{"vocab_size": 32768, "hidden_act": "gelu", "norm": "layernorm", "qk_norm": false, "init_std_qkv": 0.0233, "max_grad_norm": 1.0, "decay_shape": "pow", "max_seq_len": 384, "train_tokens": 253800000, "dataset": "wikipedia_en"}
Each number is 200 + 30 x the weight over the matrix's rms, rounded and kept within 0 to 999. Layers, rows and columns count from 0.

# q: layer 5 attention query, 256x224, rms 0.116, rows 37-52, columns 0-223
# k: layer 5 attention key, 256x224, rms 0.115, rows 37-51, columns 0-223
q37,273,225,209,209,276,223,163,245,149,174,196,227,212,214,202,160,179,273,199,148,225,212,235,264,234,216,194,254,267,239,211,182,170,147,162,130,230,214,230,193,210,226,202,195,223,187,221,155,215,218,235,222,202,189,129,143,217,186,217,225,164,182,217,205,198,193,172,266,177,190,233,231,219,210,171,180,215,109,213,182,226,212,146,205,181,188,175,193,139,231,248,209,228,128,168,222,198,218,245,186,219,217,230,212,220,206,178,205,185,187,209,227,197,244,235,235,237,239,166,196,170,235,196,161,177,221,158,218,236,164,248,218,141,175,193,208,211,183,169,178,121,157,198,188,223,169,203,259,233,204,267,198,248,206,213,175,161,252,134,207,188,227,197,233,178,178,151,224,187,194,204,232,153,215,214,144,201,175,193,199,179,243,179,170,239,134,218,187,231,199,227,174,165,183,145,218,243,186,224,183,188,177,202,203,207,255,212,169,193,209,175,174,219,240,189,219,167,201,225,184,166,222,142,246
k37,228,203,233,234,201,213,131,189,245,244,247,258,205,223,176,201,181,226,184,206,222,142,190,205,239,215,203,215,233,247,212,176,172,191,184,221,219,252,180,217,184,150,178,231,228,256,193,188,240,165,172,247,135,180,157,193,249,215,249,194,126,175,188,240,246,176,144,227,234,212,190,175,157,196,157,204,171,123,247,202,180,251,152,193,225,190,196,267,200,181,182,172,228,223,163,196,193,191,176,215,207,215,235,191,222,216,198,183,203,212,176,209,216,214,223,227,189,245,240,204,205,217,190,181,127,237,232,194,226,231,135,211,198,178,213,246,169,175,196,217,177,140,226,192,208,192,167,211,234,185,233,183,172,170,198,192,231,177,211,225,197,212,235,212,200,217,152,200,221,265,231,175,245,189,271,186,178,215,157,237,168,145,228,162,186,214,216,194,201,216,154,198,239,205,199,174,236,200,213,170,177,171,195,208,173,265,229,211,183,167,207,230,184,237,119,272,207,170,132,172,176,186,191,251
q38,195,145,173,242,159,227,176,234,171,185,210,230,174,175,230,192,143,221,233,223,233,154,190,200,225,231,227,241,193,182,209,168,208,190,196,190,207,156,219,140,142,211,196,240,233,149,152,148,168,222,245,246,202,205,168,180,124,235,186,217,225,181,212,222,173,213,197,173,216,190,167,177,204,186,182,218,205,206,156,234,172,242,232,236,217,175,219,152,174,161,206,252,143,212,192,233,175,189,172,262,237,300,218,177,228,203,204,199,221,212,207,209,260,181,197,181,252,258,144,185,187,178,189,163,231,188,187,245,265,187,211,177,187,205,218,186,255,180,251,199,249,190,178,190,250,193,212,213,233,210,233,213,185,174,196,202,236,170,227,234,255,224,252,203,167,219,189,152,242,212,242,203,199,172,207,192,220,151,186,160,167,183,213,152,167,195,218,209,196,164,198,203,247,219,151,185,217,141,227,203,186,237,207,224,181,243,208,200,220,188,242,190,247,228,211,222,182,186,271,235,174,192,241,177
k38,158,186,189,225,177,220,183,166,194,219,184,282,175,206,246,169,210,203,180,212,151,183,141,171,169,203,229,214,193,204,138,172,216,208,218,205,240,187,220,213,180,167,214,179,172,222,153,189,231,160,228,224,202,170,142,214,181,240,230,191,184,157,230,234,114,217,158,198,245,155,198,239,189,255,144,201,203,264,179,186,237,216,183,277,222,201,192,160,156,192,182,215,136,226,176,201,173,149,212,232,218,218,166,188,200,227,238,206,187,237,193,182,226,182,163,139,196,188,232,198,179,194,208,190,222,253,164,234,204,222,196,239,202,218,207,223,244,193,216,225,188,176,219,196,208,248,227,202,243,219,190,181,251,221,204,248,178,209,260,199,199,181,225,214,156,180,203,153,218,220,233,239,181,228,181,155,203,212,190,213,204,168,182,144,166,174,188,235,162,204,185,143,209,206,257,225,209,204,224,143,177,241,177,193,181,244,213,201,229,208,251,211,183,199,198,198,229,197,235,209,191,220,252,232
q39,165,184,215,212,182,196,136,158,179,225,173,226,202,210,214,175,196,195,209,170,155,225,161,193,210,149,232,168,142,184,217,207,178,144,171,181,166,223,196,146,212,212,132,205,185,226,212,180,211,231,143,224,211,188,184,139,201,214,216,194,225,175,163,222,156,201,274,200,249,194,194,235,225,237,208,225,194,162,181,193,191,249,229,162,183,205,227,226,214,273,184,236,195,181,198,232,220,189,150,216,230,193,174,181,207,186,252,234,220,164,180,169,221,220,180,157,233,149,211,165,220,224,220,214,207,167,202,186,186,175,198,253,244,216,228,195,210,191,185,238,180,236,179,164,194,255,224,204,233,214,172,171,246,221,174,212,251,206,161,228,226,181,189,167,172,234,111,239,160,218,155,241,224,173,206,260,238,143,249,248,186,230,190,226,236,179,175,202,199,192,200,206,224,214,193,223,148,204,212,205,187,202,244,239,139,228,195,232,285,205,170,164,167,192,201,182,184,213,177,213,193,182,220,227
k39,157,176,194,162,153,196,190,189,215,236,166,156,195,211,249,207,239,199,191,190,193,183,169,229,176,180,215,205,188,216,221,161,177,182,216,227,154,213,151,173,206,172,196,182,194,217,223,159,179,237,180,186,167,174,222,214,188,192,164,169,266,223,228,201,191,211,188,149,252,159,226,207,252,147,207,208,198,137,170,220,181,192,219,132,234,177,197,183,202,211,170,259,201,172,170,204,183,192,178,190,210,183,268,190,153,192,195,210,244,167,189,169,188,209,159,198,233,200,167,186,171,226,182,179,232,132,227,226,208,191,109,248,242,270,230,178,207,236,193,253,185,210,201,212,228,210,263,153,223,144,185,239,218,200,194,246,245,218,240,212,270,127,195,224,157,182,178,209,236,179,206,229,264,231,178,264,200,146,199,181,261,169,248,163,202,234,222,245,172,154,206,260,235,223,179,184,199,256,227,210,230,228,229,223,187,157,185,211,195,183,202,236,274,156,177,190,133,176,212,188,192,200,210,182
q40,184,296,177,171,213,170,204,191,195,163,212,123,201,188,193,180,183,133,101,234,190,190,199,196,222,167,163,241,164,212,204,218,222,204,223,241,187,158,160,156,195,251,210,195,199,221,187,192,203,190,244,219,187,217,199,225,203,209,222,197,216,177,216,174,181,219,228,154,232,160,171,144,178,246,227,221,188,229,260,192,188,269,205,210,173,166,156,235,193,222,226,208,185,212,248,255,252,186,190,213,206,190,178,189,156,198,169,214,218,222,167,232,217,225,202,212,218,230,201,155,209,178,224,192,225,184,251,223,218,159,230,201,202,253,212,199,190,233,197,182,177,203,221,232,162,198,192,194,201,179,159,241,146,199,243,240,203,207,191,200,281,199,215,167,182,158,191,166,196,183,196,226,219,244,214,138,147,222,235,249,180,238,226,209,229,237,209,226,160,247,206,211,130,183,174,183,184,171,204,237,209,197,204,146,169,163,264,169,245,179,218,217,151,169,238,193,159,185,209,188,210,215,223,141
k40,200,196,198,264,199,161,181,178,188,190,206,186,195,215,192,174,206,183,236,166,194,152,167,159,206,207,190,233,181,198,218,187,269,157,234,202,173,185,252,164,147,218,228,198,186,134,231,231,165,195,231,176,244,190,236,188,220,181,173,184,149,197,200,203,157,246,164,236,209,233,192,222,150,217,238,213,248,215,228,173,192,225,207,199,129,211,228,200,174,181,166,177,151,201,141,238,191,188,154,253,184,225,144,189,200,208,194,196,251,233,200,184,225,269,163,190,196,191,214,183,236,205,193,173,242,205,165,156,184,198,187,206,174,226,190,188,217,240,172,242,201,271,266,247,184,201,168,187,204,224,196,158,160,228,184,208,249,179,179,201,214,157,223,172,221,228,221,219,192,193,236,225,198,214,221,147,208,188,211,191,174,168,195,176,218,238,241,220,216,208,185,271,220,223,132,241,191,238,197,219,182,157,203,193,168,163,180,163,200,164,173,195,208,165,193,178,223,144,207,127,188,168,251,160
q41,140,201,188,197,209,263,202,210,206,188,238,215,201,199,207,206,193,228,211,144,221,213,233,223,257,206,238,242,208,227,182,233,246,200,170,231,214,190,198,181,250,149,210,205,197,236,172,154,247,201,210,217,155,210,175,213,205,214,210,208,221,232,200,183,231,232,140,203,172,188,236,192,203,241,180,235,228,172,213,194,193,164,202,175,168,188,189,218,238,211,270,232,170,180,192,136,212,222,154,147,214,223,223,182,238,212,204,201,251,213,186,233,220,175,182,169,179,177,150,244,189,230,157,264,213,176,190,172,149,252,168,192,220,159,172,191,225,191,175,195,204,198,200,191,206,204,256,178,150,119,228,127,222,199,230,176,169,236,251,203,182,249,205,193,199,185,162,164,207,216,197,170,203,206,215,180,209,206,240,227,186,202,163,235,150,227,191,163,204,180,240,217,198,175,192,183,225,226,161,206,199,194,193,188,175,188,229,220,189,197,241,202,206,234,208,197,219,196,209,229,168,180,169,243
k41,191,169,201,224,177,241,198,222,164,216,181,192,174,163,190,219,168,153,199,165,152,251,224,213,218,220,222,256,169,222,196,230,242,177,161,223,199,212,166,184,239,175,194,177,181,183,190,172,210,168,225,204,200,188,225,201,188,197,191,208,210,235,216,174,254,220,171,211,230,167,148,175,183,222,141,194,202,126,160,199,176,199,194,201,261,206,207,189,103,206,258,191,171,194,208,165,194,183,244,171,200,152,204,223,220,223,181,194,193,200,207,188,161,184,227,220,204,252,188,221,219,261,232,176,224,200,236,207,208,165,184,195,218,199,138,177,209,208,268,241,190,175,245,186,205,170,189,152,179,164,188,226,184,157,194,171,188,186,223,236,123,221,178,221,224,219,206,186,211,198,233,166,202,192,182,141,228,237,130,233,207,225,206,239,176,206,203,201,206,183,236,195,224,188,246,199,202,208,206,230,177,204,213,207,165,253,190,185,189,162,229,178,217,162,215,193,223,175,199,206,198,182,179,208
q42,242,169,203,177,190,169,190,210,205,181,179,159,213,174,247,209,203,208,193,243,201,230,218,275,128,190,231,209,203,213,190,194,166,206,177,231,207,236,210,207,161,224,210,207,163,200,161,189,176,171,142,190,218,176,190,185,248,214,224,183,182,221,210,175,237,200,231,180,226,223,247,146,246,182,155,193,167,170,180,208,205,135,214,204,208,222,241,202,283,170,221,147,231,148,286,191,158,232,215,195,223,188,156,243,218,227,217,164,225,221,238,162,260,229,208,141,212,200,216,267,208,187,240,217,188,215,178,204,188,171,197,195,165,175,201,159,159,183,260,218,238,190,210,175,191,196,181,155,176,178,202,193,208,161,199,233,216,163,202,136,164,215,198,175,249,166,161,182,203,228,273,221,193,178,193,185,178,253,174,166,267,220,179,160,247,219,173,195,172,175,227,188,203,222,158,208,193,160,206,152,232,238,230,204,221,182,193,168,207,195,204,173,238,244,185,229,201,222,185,234,197,223,202,250
k42,190,198,201,160,218,272,212,166,209,205,177,263,239,211,217,257,153,193,250,226,196,233,197,234,140,222,183,173,188,179,188,210,186,154,181,185,138,175,223,193,220,211,255,254,188,217,203,180,190,205,186,176,196,205,159,221,205,192,226,148,206,197,192,272,219,205,204,163,143,167,232,192,239,238,203,215,219,209,197,194,190,140,222,184,179,217,175,193,181,212,183,153,210,183,214,198,208,200,226,167,266,210,165,250,163,213,192,199,191,201,199,221,180,195,260,186,173,173,241,208,137,217,260,218,199,217,167,189,202,205,206,213,170,173,203,213,155,138,222,178,206,200,239,162,228,190,230,210,193,134,186,195,227,208,311,219,136,267,167,205,168,169,208,189,195,185,201,219,201,172,186,159,216,140,163,211,183,217,219,204,196,209,200,188,214,200,206,163,246,179,169,189,208,207,200,219,226,206,182,180,169,236,246,170,150,219,190,224,249,216,185,262,261,224,253,221,241,169,175,160,239,220,201,212
q43,187,202,194,231,228,214,195,237,174,197,236,200,271,237,205,241,221,256,195,180,214,169,114,239,226,188,142,198,192,201,240,229,203,215,219,280,242,203,199,207,204,165,245,214,205,226,178,216,226,139,189,188,207,211,177,181,210,223,128,207,219,183,209,191,264,215,198,240,203,240,180,193,143,187,170,212,260,232,171,231,182,275,191,187,195,206,216,201,230,252,243,212,200,195,163,165,195,190,197,248,239,196,170,176,165,227,172,237,183,200,225,127,206,185,229,224,216,228,207,159,289,226,147,170,202,204,151,178,191,221,232,254,204,236,222,183,236,210,223,182,127,264,224,180,209,179,226,203,189,247,204,249,173,184,264,183,196,153,209,238,157,213,194,232,137,214,156,209,179,164,209,157,227,162,228,223,213,131,205,187,242,190,221,198,235,256,145,181,185,169,167,185,198,182,193,235,192,210,156,252,220,210,186,221,159,189,179,246,169,256,184,270,175,161,195,206,141,221,208,232,192,223,211,185
k43,183,179,171,213,190,225,188,233,226,183,223,204,230,205,185,197,198,253,182,180,215,173,206,140,125,268,277,216,166,190,242,244,186,223,229,222,240,253,235,201,200,235,178,175,168,168,182,231,235,156,156,238,173,161,257,185,184,194,180,231,215,248,201,182,207,228,106,288,210,206,172,258,212,225,196,226,170,199,160,220,208,194,195,182,246,202,213,171,215,246,215,222,164,178,231,195,188,161,185,215,235,161,158,217,156,199,217,171,184,123,222,231,203,171,188,219,252,199,197,168,189,188,173,184,193,174,187,210,237,185,233,200,148,236,214,214,252,212,174,243,163,277,237,182,180,186,281,231,221,191,220,173,136,195,145,190,210,217,206,197,211,211,217,224,206,147,221,204,192,262,150,137,235,189,194,182,255,165,188,191,173,155,181,191,196,163,169,183,151,177,177,145,170,221,203,216,209,224,129,275,204,177,146,179,228,211,208,225,141,141,207,237,212,155,192,176,220,158,249,239,209,194,194,209
q44,199,193,191,223,210,229,123,174,191,214,156,147,238,224,174,174,174,193,176,214,163,145,203,180,182,160,203,208,165,173,187,211,192,187,245,190,192,168,208,244,205,226,237,228,252,197,212,187,221,217,226,189,211,242,152,230,123,219,180,210,234,199,161,223,201,196,149,227,159,211,226,172,194,185,201,214,189,171,234,231,191,161,203,251,196,204,201,218,246,232,211,153,242,210,200,192,157,207,177,248,237,223,200,233,248,178,155,256,238,250,189,137,178,201,168,227,207,212,195,213,229,129,268,239,204,214,226,148,144,186,244,158,212,228,255,164,141,194,183,202,211,152,216,225,199,234,192,192,208,250,210,213,212,160,247,161,161,160,190,236,193,199,159,230,203,204,245,279,156,197,206,160,233,195,209,196,191,200,172,223,226,225,172,218,222,180,177,216,154,238,189,201,179,204,162,199,194,232,243,198,212,134,177,226,159,184,220,188,198,200,214,176,214,193,216,162,225,242,256,199,169,238,194,231
k44,204,227,208,185,214,244,147,174,216,195,197,200,215,257,217,202,220,201,245,230,127,211,235,165,162,174,249,198,196,226,199,177,259,228,194,286,195,181,169,189,194,234,260,132,257,175,141,241,190,196,160,204,229,186,251,167,188,239,183,256,228,180,191,221,227,219,182,216,196,199,155,185,190,168,176,158,239,211,213,156,275,165,198,166,194,151,185,249,159,204,158,133,204,220,248,179,171,208,146,203,223,242,167,171,222,209,171,161,198,245,209,169,242,155,243,192,210,215,206,227,214,223,217,216,206,154,220,236,208,163,210,189,140,188,225,186,232,182,236,228,209,189,225,231,219,213,231,151,217,220,198,243,184,206,226,231,167,191,129,151,241,176,215,219,184,182,157,246,158,227,254,146,202,199,188,231,188,201,216,170,195,177,156,130,194,205,167,212,213,181,256,239,185,155,199,185,145,186,227,221,219,205,210,180,241,235,238,157,218,189,176,227,209,188,231,160,195,193,170,200,215,183,175,218
q45,190,217,225,156,210,152,254,120,168,238,221,237,199,112,158,184,165,147,216,232,164,232,273,282,236,257,173,200,163,210,190,239,222,178,181,189,165,165,213,188,227,252,205,191,105,187,235,225,197,210,247,229,216,164,217,263,165,227,222,283,234,277,202,199,185,236,175,209,195,212,171,151,170,235,189,183,187,193,173,133,184,192,232,145,201,244,157,174,200,216,230,201,178,224,163,190,201,183,194,208,185,218,170,200,179,227,196,210,199,216,187,202,182,205,208,196,168,255,204,177,187,202,162,218,246,159,188,210,164,203,224,165,237,225,189,202,187,149,180,151,199,254,201,217,219,174,216,190,154,196,228,195,193,198,129,234,223,231,195,213,217,219,175,185,223,200,224,121,163,204,173,231,174,188,154,236,182,143,196,258,193,174,139,251,196,214,205,250,188,163,188,161,183,204,235,183,255,216,193,194,209,208,227,177,136,172,174,251,215,211,162,188,185,138,162,182,184,217,185,222,191,199,140,215
k45,141,211,205,219,161,146,259,196,203,194,213,148,148,178,178,158,173,193,195,215,211,234,238,238,200,268,209,233,152,210,201,192,188,196,227,197,187,225,229,213,212,227,212,111,127,216,186,233,175,264,192,184,216,221,205,145,204,217,187,221,218,185,225,193,192,166,189,216,233,182,198,207,222,213,214,227,212,229,193,228,217,179,228,174,201,230,204,211,184,127,232,222,168,216,200,174,199,170,132,207,163,211,212,198,227,245,241,255,224,220,195,160,181,222,202,233,205,139,186,211,250,132,216,246,202,208,189,211,250,225,173,151,254,258,152,243,208,218,240,206,231,227,219,231,248,189,191,205,192,191,194,196,157,239,197,214,137,173,162,174,174,246,196,217,218,197,234,209,212,175,140,197,213,204,190,189,193,165,194,229,248,145,186,220,159,162,180,205,205,179,222,236,195,176,230,200,192,205,203,181,214,187,254,245,227,201,203,225,260,191,197,179,168,178,183,209,223,200,123,152,212,172,177,192
q46,208,124,205,172,129,207,133,198,196,237,160,205,210,229,212,156,173,188,192,187,222,231,215,162,226,172,199,194,110,190,201,193,211,213,225,197,245,213,170,214,203,215,223,256,153,184,182,190,191,192,197,155,206,187,186,212,243,248,136,246,156,218,223,160,259,196,169,161,154,196,166,210,169,215,230,250,200,150,189,216,168,196,231,176,214,170,168,213,242,187,221,235,191,241,167,171,180,224,200,201,218,198,171,201,262,227,206,200,177,177,207,190,191,200,159,209,183,197,184,165,181,222,209,192,176,165,239,148,214,210,255,157,206,264,169,228,220,209,205,173,219,227,190,257,203,226,185,193,200,184,204,189,157,170,267,196,183,233,190,172,157,171,218,164,176,229,141,223,169,193,195,172,172,154,222,238,164,225,216,164,232,258,171,230,161,198,234,162,184,227,230,208,180,127,240,232,152,216,232,219,247,195,191,172,238,213,295,199,201,246,193,225,269,190,212,176,232,186,178,241,221,180,199,229
k46,194,234,224,245,202,173,170,193,162,235,196,172,193,202,208,192,207,184,201,211,202,195,232,204,157,203,193,192,205,147,188,139,207,222,179,255,230,235,173,153,255,244,179,206,231,194,154,191,194,168,251,201,237,175,202,260,161,143,200,244,193,196,197,177,182,254,155,216,202,157,281,185,177,196,144,204,155,191,165,223,183,188,209,227,222,182,205,193,210,217,156,219,232,217,193,235,206,247,188,204,249,154,212,147,203,196,145,206,175,212,200,204,195,178,170,258,208,243,232,195,205,166,188,170,185,221,201,156,177,179,223,154,176,196,223,237,249,240,193,202,216,188,229,236,239,188,217,146,225,221,155,224,174,178,193,234,195,258,179,178,203,280,197,241,242,216,229,231,217,217,212,231,162,98,138,159,191,185,236,188,188,157,263,211,238,170,181,209,127,165,185,195,203,199,204,199,198,193,224,263,214,220,236,188,284,210,210,211,218,223,203,212,185,214,185,141,263,270,206,214,220,167,120,208
q47,204,178,232,188,166,183,251,195,198,183,206,186,170,210,179,238,235,188,210,236,227,246,220,163,164,189,199,248,228,196,189,196,187,204,257,211,193,212,238,192,218,123,227,180,164,248,203,160,191,169,183,145,197,190,177,233,234,188,279,173,213,113,232,169,208,180,234,178,144,240,255,130,220,190,174,231,279,173,213,250,181,237,204,162,213,208,194,164,218,189,192,176,164,223,192,195,211,256,222,227,229,219,199,221,164,210,222,209,192,139,184,198,161,218,167,150,176,251,158,229,210,197,240,163,197,270,186,235,206,194,214,211,232,136,179,195,195,145,203,155,216,233,231,212,195,138,227,226,152,229,245,221,194,196,247,196,164,160,202,226,207,146,167,163,219,244,189,292,161,166,179,212,234,187,147,238,191,222,227,184,273,222,228,221,152,208,222,196,212,195,214,231,188,184,146,187,161,176,180,229,178,179,193,287,186,140,177,163,168,246,204,145,177,192,239,193,192,171,191,188,243,253,194,226
k47,190,223,188,241,240,217,170,215,150,230,267,160,253,150,227,235,165,188,238,234,133,196,188,268,184,191,186,221,194,203,182,215,223,223,186,201,189,200,158,210,185,178,222,230,192,220,202,278,230,209,157,172,202,159,193,206,164,161,223,224,195,174,145,230,189,209,194,229,160,231,208,167,150,183,200,205,209,159,215,138,209,151,178,206,196,171,213,219,176,148,235,132,204,117,208,167,246,197,180,203,196,147,193,242,223,199,209,171,192,212,209,189,219,196,185,231,199,164,216,230,188,133,151,167,162,183,198,222,169,153,181,184,231,167,210,175,173,222,158,248,144,202,154,192,172,177,206,255,200,208,185,218,170,229,215,195,169,216,149,192,212,186,185,238,255,166,209,211,199,187,236,223,186,184,229,223,227,183,160,215,228,144,195,190,251,175,179,228,198,199,199,163,194,170,226,281,251,208,203,263,198,165,191,167,198,208,200,185,151,188,179,180,183,204,229,202,150,189,193,238,256,215,184,129
q48,255,207,180,248,188,192,178,217,179,188,214,187,139,224,205,175,211,168,108,238,197,206,180,213,188,161,230,168,161,182,197,213,173,197,185,174,120,211,189,242,183,164,225,224,177,160,276,160,145,245,176,187,167,217,216,120,160,265,182,197,207,240,199,179,191,122,220,263,168,185,217,200,180,224,253,220,180,205,184,213,223,218,273,163,180,212,148,250,308,164,227,220,267,181,203,194,245,171,175,201,258,189,197,153,156,231,167,195,141,203,229,198,203,155,174,215,206,266,180,244,193,216,200,196,148,197,262,184,235,204,151,162,239,251,187,179,162,214,151,159,250,250,260,227,151,230,208,175,163,161,185,204,210,181,209,210,142,228,199,162,208,141,172,219,282,201,201,195,212,144,204,196,207,172,201,226,193,209,198,188,181,184,212,134,196,182,213,219,162,164,182,256,202,204,187,238,192,166,216,232,188,165,237,158,181,224,225,213,153,214,216,156,223,139,198,191,197,221,235,187,193,175,192,240
k48,224,138,234,205,236,169,201,195,141,244,182,221,200,208,180,230,233,197,193,196,218,214,206,228,181,209,207,131,165,141,178,232,228,200,162,163,168,223,159,217,217,176,188,204,192,184,146,211,191,180,180,198,218,193,224,212,194,219,251,230,203,168,178,135,154,170,203,247,195,201,197,191,237,187,190,199,215,232,201,219,265,192,174,207,143,186,170,222,204,252,188,275,232,192,168,210,273,162,247,249,156,197,246,185,183,193,181,154,202,148,201,242,180,135,186,229,187,202,216,176,193,190,173,197,224,172,171,217,261,242,180,174,204,237,184,175,214,178,165,189,247,230,231,181,171,207,223,269,239,181,169,246,214,259,174,264,196,263,215,125,217,161,196,193,241,201,165,218,183,166,194,215,137,161,152,192,155,139,211,208,145,177,195,144,241,224,192,158,186,173,234,248,181,160,220,150,246,217,217,245,235,198,207,223,190,207,175,210,276,214,206,238,170,169,202,262,219,216,199,252,208,176,226,215
q49,208,179,153,238,181,179,250,164,175,210,242,166,206,198,227,195,210,153,253,156,222,204,190,189,178,205,241,202,206,276,183,220,210,210,225,190,213,171,200,163,177,209,219,170,211,198,175,149,262,200,174,204,191,235,211,171,181,192,173,177,169,188,193,180,185,185,216,243,169,207,219,204,180,189,180,196,221,180,174,220,175,213,226,227,257,208,155,213,186,165,171,224,231,247,201,151,173,165,226,192,179,203,230,96,218,219,239,161,218,187,153,202,145,218,285,230,208,190,179,202,212,200,275,186,249,244,226,266,208,186,200,168,161,242,218,195,183,241,198,189,236,158,208,210,170,93,196,217,199,184,194,210,193,214,222,242,189,175,210,151,182,203,161,187,216,189,242,237,192,141,227,242,193,170,219,189,216,211,162,218,211,177,204,223,203,234,156,201,226,235,207,220,171,167,191,159,124,219,181,215,206,212,160,190,164,209,217,156,189,193,205,176,193,172,200,202,249,164,197,172,206,171,152,207
k49,191,169,161,207,210,174,210,210,193,242,282,157,133,212,197,213,183,191,225,196,160,196,179,213,257,180,225,220,216,225,215,193,245,245,159,200,205,189,258,199,216,203,217,260,227,154,180,195,203,249,206,172,193,224,212,198,171,204,203,281,208,223,167,228,241,205,197,224,187,252,187,291,226,219,185,199,202,220,186,220,180,197,197,227,199,200,194,205,177,206,206,206,194,256,208,168,206,189,215,234,214,224,170,194,214,201,134,160,180,244,159,209,194,201,183,209,230,208,200,263,210,186,247,200,188,218,199,152,144,219,177,174,224,150,237,172,198,188,180,166,172,188,211,208,140,193,200,261,177,240,194,209,236,219,218,166,220,200,213,228,271,188,186,231,174,173,172,168,234,190,218,206,172,211,177,226,153,195,207,194,249,218,189,213,214,165,169,238,172,169,193,119,160,171,210,211,176,203,198,195,230,172,159,198,163,223,228,226,213,175,178,190,216,154,189,255,236,180,213,180,185,213,178,209
q50,174,183,174,167,158,124,241,200,175,155,170,175,254,227,149,184,144,231,238,234,189,197,229,166,238,241,157,195,245,214,192,200,217,199,206,237,258,206,248,170,216,196,237,175,200,205,155,151,191,200,209,192,146,204,157,177,180,217,178,213,152,197,185,238,190,204,211,246,163,233,210,206,207,203,162,199,237,198,204,188,187,214,199,204,259,197,211,163,247,206,231,191,181,197,176,147,217,214,213,186,203,220,229,202,207,215,198,219,226,195,229,205,176,222,227,233,212,210,185,241,187,212,149,229,161,255,221,236,290,138,172,195,164,217,196,214,175,197,186,154,197,173,169,234,225,183,179,235,137,200,116,207,201,175,173,169,212,224,202,187,208,197,199,202,210,232,189,141,286,196,201,178,176,155,224,197,180,248,194,193,196,225,189,224,224,228,175,222,180,249,214,151,196,231,230,201,198,226,275,212,203,199,217,227,198,182,243,181,175,210,236,173,165,169,255,209,204,154,191,197,212,230,283,163
k50,204,241,209,180,234,219,183,241,131,203,192,182,197,239,215,217,161,238,217,173,188,228,204,163,237,221,292,238,249,186,220,259,208,204,187,178,197,193,222,151,221,214,222,227,218,252,210,234,232,242,234,195,158,213,180,211,180,250,180,181,215,218,174,157,224,248,209,231,226,207,220,287,165,214,198,167,195,219,212,190,214,193,175,209,201,187,175,240,220,240,188,204,175,192,137,164,151,257,226,231,183,198,170,204,188,241,232,168,189,219,202,212,210,155,237,199,208,192,166,187,157,136,190,192,159,238,137,193,218,179,213,208,245,168,167,168,247,222,240,209,236,175,131,170,184,217,180,209,234,213,245,196,227,234,177,207,130,182,170,190,193,205,249,238,209,213,236,177,152,211,169,173,178,176,225,181,193,208,210,239,159,166,183,214,188,181,185,180,190,194,215,195,176,219,219,176,267,202,195,249,192,198,132,169,199,202,226,201,179,183,259,222,161,198,217,159,231,190,182,180,182,215,175,221
q51,174,159,161,196,163,218,185,208,138,210,242,237,225,230,181,198,222,231,183,229,208,158,200,180,224,237,181,238,195,211,166,142,190,209,214,235,240,239,208,192,177,260,209,123,204,218,194,209,240,212,195,114,217,211,186,217,194,215,188,208,209,222,176,205,182,221,207,189,178,166,198,205,216,183,184,158,150,224,157,223,269,199,171,249,268,219,210,228,207,237,170,215,199,209,136,218,176,232,202,256,212,182,161,252,144,211,244,179,226,170,217,199,204,198,192,215,260,210,215,223,161,192,179,129,188,227,217,189,231,178,202,223,251,150,225,224,208,228,196,288,192,197,216,187,253,192,215,182,241,206,174,250,216,114,132,234,164,166,163,188,235,110,225,229,167,239,228,210,219,154,184,150,194,238,200,157,152,146,216,150,188,158,199,201,220,237,202,210,181,223,264,196,186,157,177,202,211,225,254,208,219,212,182,260,181,210,157,155,231,194,260,211,160,160,192,172,198,195,154,167,206,183,280,246
k51,237,221,205,154,179,184,128,220,196,159,206,245,184,238,241,175,211,173,213,213,180,174,223,187,216,161,186,223,212,147,192,239,201,147,189,222,205,185,170,174,170,166,222,239,217,210,164,210,161,226,197,205,192,198,244,196,162,248,201,186,230,192,195,168,204,233,215,148,189,204,176,204,142,193,263,167,157,140,184,216,244,219,195,219,215,219,185,188,270,175,230,200,154,186,214,183,183,202,210,179,260,180,180,210,126,203,252,191,259,218,184,155,163,177,241,269,222,173,210,146,172,225,221,220,202,229,199,202,159,206,195,266,199,169,239,272,217,245,201,152,190,197,175,242,180,203,213,183,228,210,160,171,198,209,205,203,196,181,152,218,201,153,188,230,196,217,194,225,169,216,149,195,216,192,196,158,180,194,220,177,202,177,186,230,188,190,150,179,229,181,163,256,212,191,188,228,276,133,206,188,229,135,179,175,216,204,215,171,186,219,254,164,177,227,143,219,246,130,212,234,218,216,174,235
q52,210,199,177,210,213,207,206,198,212,181,215,231,203,241,153,179,192,210,207,190,170,225,200,254,226,186,180,169,211,127,235,233,185,193,212,197,193,214,215,197,215,222,205,249,295,193,216,162,231,228,222,119,220,179,170,192,199,216,175,168,188,168,216,205,205,222,165,240,193,206,182,261,181,162,183,193,176,270,249,226,130,165,213,192,172,207,184,214,203,213,223,229,186,189,184,189,178,167,248,210,193,261,206,196,184,212,196,205,226,212,224,185,239,230,201,191,203,245,262,214,204,194,160,155,175,221,192,184,255,190,165,202,239,177,194,231,212,230,186,173,196,205,180,205,183,158,187,187,187,204,169,162,133,175,254,218,195,238,215,174,205,201,213,246,198,171,191,178,206,207,183,165,235,191,187,201,174,229,182,200,144,196,210,205,176,176,161,187,221,136,197,187,181,203,149,221,230,137,203,177,197,222,189,230,207,180,186,214,173,193,161,202,176,168,196,207,236,201,212,209,212,185,181,195